Weights of a small GPT-style language model, trained from scratch on English Wikipedia: normalized queries and keys, a variant of Adam for these matrices.
Each number is 128 + 32 x the weight over its row's rms, rounded and kept within 0 to 255. Layers, rows and columns count from 0. Numbers have three digits each. The size before them is the row's rms in percent of the matrix's.

# q: layer 2 attention query, 160x160, rms 0.1, rows 0-12,32-43,64-75,96-107,128-139, columns 32-63
# k: layer 2 attention key, 32x160, rms 0.0859, rows 0-11, columns 32-63
q0 148:125093110130112157144092113114102100146097110139129092107141162114114139053159122135116191149179
q32 095:140124082159109176141157117170138149128180099138067171160168125170102112088094098148108132134150
q64 136:117133129183048079158098107083121056134120127170158081061106151120168134085136138102092188149165
q96 181:095134148119134168144189157170151075169143115131123149145097206098153143120099169182113083111117
q128 116:140116091076159140117177164169172120112146174107083114168181127173152116171155095145132070085113
k0 034:135112136138152155152140111167093159152127071166157103126170118127104126157113125097117115132093
q1 108:128127132103165099131184111126180149138173161121134139145146110148097109196101129166136042105098
q33 078:127095128108072099123134154120100115144169132179157092100094163093148093069123110100124174142104
q65 142:131160137120209129140120091154154134112158148093131168166079133135124147206089142148151066111133
q97 114:153151115098143133103158175140190168106084105081128127102109155148160104111179173200114131082087
q129 073:122142117161079118170085123116120099117084098114124108128131112150141153058149104115093180105159
k1 044:140116129162112130107095109126123103068079127119114155106145157199178127107148125099069194108154
q2 087:125146137124124111112068122113145158158078090190122125080078127141137135120102148100066136127151
q34 083:120153117137199141156118125066165072118093142086087147127187130152154145136127119168135102041171
q66 126:120083159097080139105092182188137104115089147168144099120104123113124105115135126096166177150086
q98 154:129101117126154158141147164132132121132106124107095098121149143141122062102138089148178218161114
q130 082:152123080086164136125190181182138136130163173098090126147193116163143101160163112141138092137112
k2 060:174134149079167146073158168136107130179185117119091157202119132079111149187128146172157098157089
q3 081:100141153110147082113172155122152107120175142113128129158183091153133123203142105114149068097083
q35 058:137121135180172099091052120121058169080091087168119110116111089090124141162142104111122078114156
q67 073:143087133124129115097157126171134131150190100153134177154156117156094159129161139085118119116099
q99 119:127076122153161155114106116099123141081142145116113121114174097150073086125125111115155091103145
q131 066:139157130146043172147111131072133107155083144122121119093112180114129107062099153155111185204160
k3 036:119161109153084115186114149105146108119088131118082128094110161165132113095119158138116173143138
q4 088:141086148138185084113140116103163129121169139146126150107142138148183150209066081144110075110127
q36 070:107097154111151116080089123133118148137117111120075094099192052131116144202152121137116070091170
q68 077:128077123109137128113131131171145137074123120148123160168144088157133126144155137097176125083088
q100 135:105104126111145128139129166099152100145133139134091134118117124143104079134087129103107090139186
q132 064:128181129169024126131097144101126094132108123136152105126079169108120093084130132122131173173122
k4 033:120172090134084090180146156103176096102117144128077118139093146150129081114143132111139166157129
q5 121:127127171147061137080101160157153097101096141111126076145125133157107105105158125087093183153116
q37 092:115097112170096119121107123146064103133103105138153097143128160099131124068206143102157221150136
q69 135:148121136105180115104166096139103118107173149063111157179140137110093144154087151158142065115110
q101 181:156136132174125131102142136130112142079120137125115103188165092112120100160173133126151085075117
q133 084:101127134162134100146079069094080164152118082134152149101090130085088163103120160120168153140153
k5 055:111135149159109100157144158124214144157132123116093129147106114081104141148108166160138120081146
q6 091:068187095126122075150166087099112101100178111096130171136097103143124159157110122156176075075099
q38 069:106139117076097136120149152078189125179154101185104119124114100193117086037107135086071107114120
q70 091:176113135165122102138191158104150127070088169098088046122208188161119124110148100111154177134132
q102 136:135142157080145162200099157159145169165104070135133151114095142137172182098120142173092183153153
q134 034:123114150174154106088099136071130124119120100156155167121048154119151160104071095127124155122127
k6 043:088168116096137174165128159112086145118126101175124142055072137055133159119087109182135099155100
q7 084:145132143101171088137151113110156157122182149138144131108140117103157128209073105131114058112117
q39 065:129147190106114123100139186118188182105171115145094148130166102163123109189125119089098065099120
q71 076:165112118139186107144197135157138159094149137154133177135164168153170091182133104104142109085095
q103 144:051122194065120120170190165099163116150144133131079163121071108127111151142062097122113141127159
q135 065:136142126167059137158098156122104084127079117114139116107141152157106147036164129142132207169146
k7 036:120136115108073102136155142126125124109093138127071109117100115195110119105161111126143177161112
q8 162:130130113121144101134182138119170118137167142110108142157149092152108110203105142132167054115099
q40 078:113172165110115068117167150122125072078161129163136162145138137193127110150096098141131090110100
q72 131:150136172123146133134156168121118104061118159138101150174101175126158137142103071127167132084070
q104 183:143113080098096135135099120112101116134145118108132133073115169150108116083183128135113169182125
q136 078:107151166165077154103120158127194071120129139170108110156116124147154112136121133081047119146124
k8 065:088139163215079150155056124139094095127160177156088182146120159138107107124178093082128155072202
q9 073:123173089119135159153098084139102106134066101109136141098135153069127154078167131138100165158181
q41 062:107174170125088121096046158070151157082155122100139178131130109130125085164121126136077129111085
q73 089:155105094139108158122062178186139154129074120132120132123201118152118096107180099141111190115109
q105 148:096114177079144170170150188137177091134171130114058189131055132119150166132078115117132142148158
q137 052:128162207127158109075175100127099129120148119119076210163154142136127154179125151117083108135079
k9 039:152163163134185110077201098107136131161123097105106165187128119117135148164092153130117116140107
q10 086:118111111112168081152151081085073172125153131116115160120112150086111136139130153153201097144144
q42 071:066128126063099101187169095135132197180182134158119189116093123099160122092118172146094120171140
q74 091:121167157130157113103211065091147139123168158126108122182091156114163156172085183165132121139192
q106 126:183123120143139163127117084144153109150159084143153105117142162103133116108188120164132120126139
q138 053:123141099140105160131101138152174117131100149124111080163139145120154155077172121174127205135163
k10 050:152128077139073152160076161192112132110098179116107082154150144137161110068165084142124176141159
q11 062:136199088093132087099159113097131113151123164158129104124049113120124080165067117127173097148089
q43 075:159121162081151113116183186086163153087139113145118167119168093176134134165113122074139058123102
q75 097:147113153153123091165148168134133151114158145201137093140074071150120140191102106129148085091074
q107 162:084157160073125166149113149111190132141156097095049188143060159133127143099079175148104137157123
q139 056:123176166153057156139050140093123073092138172109132108130134196096144117096185066111102210094136
k11 037:130133154114079139196100141095110093081124132079099142164172116138126072127173094105152184106144
q12 066:150052122138161157174069164185130150130104120083124127115146096100086143061151127126061188142162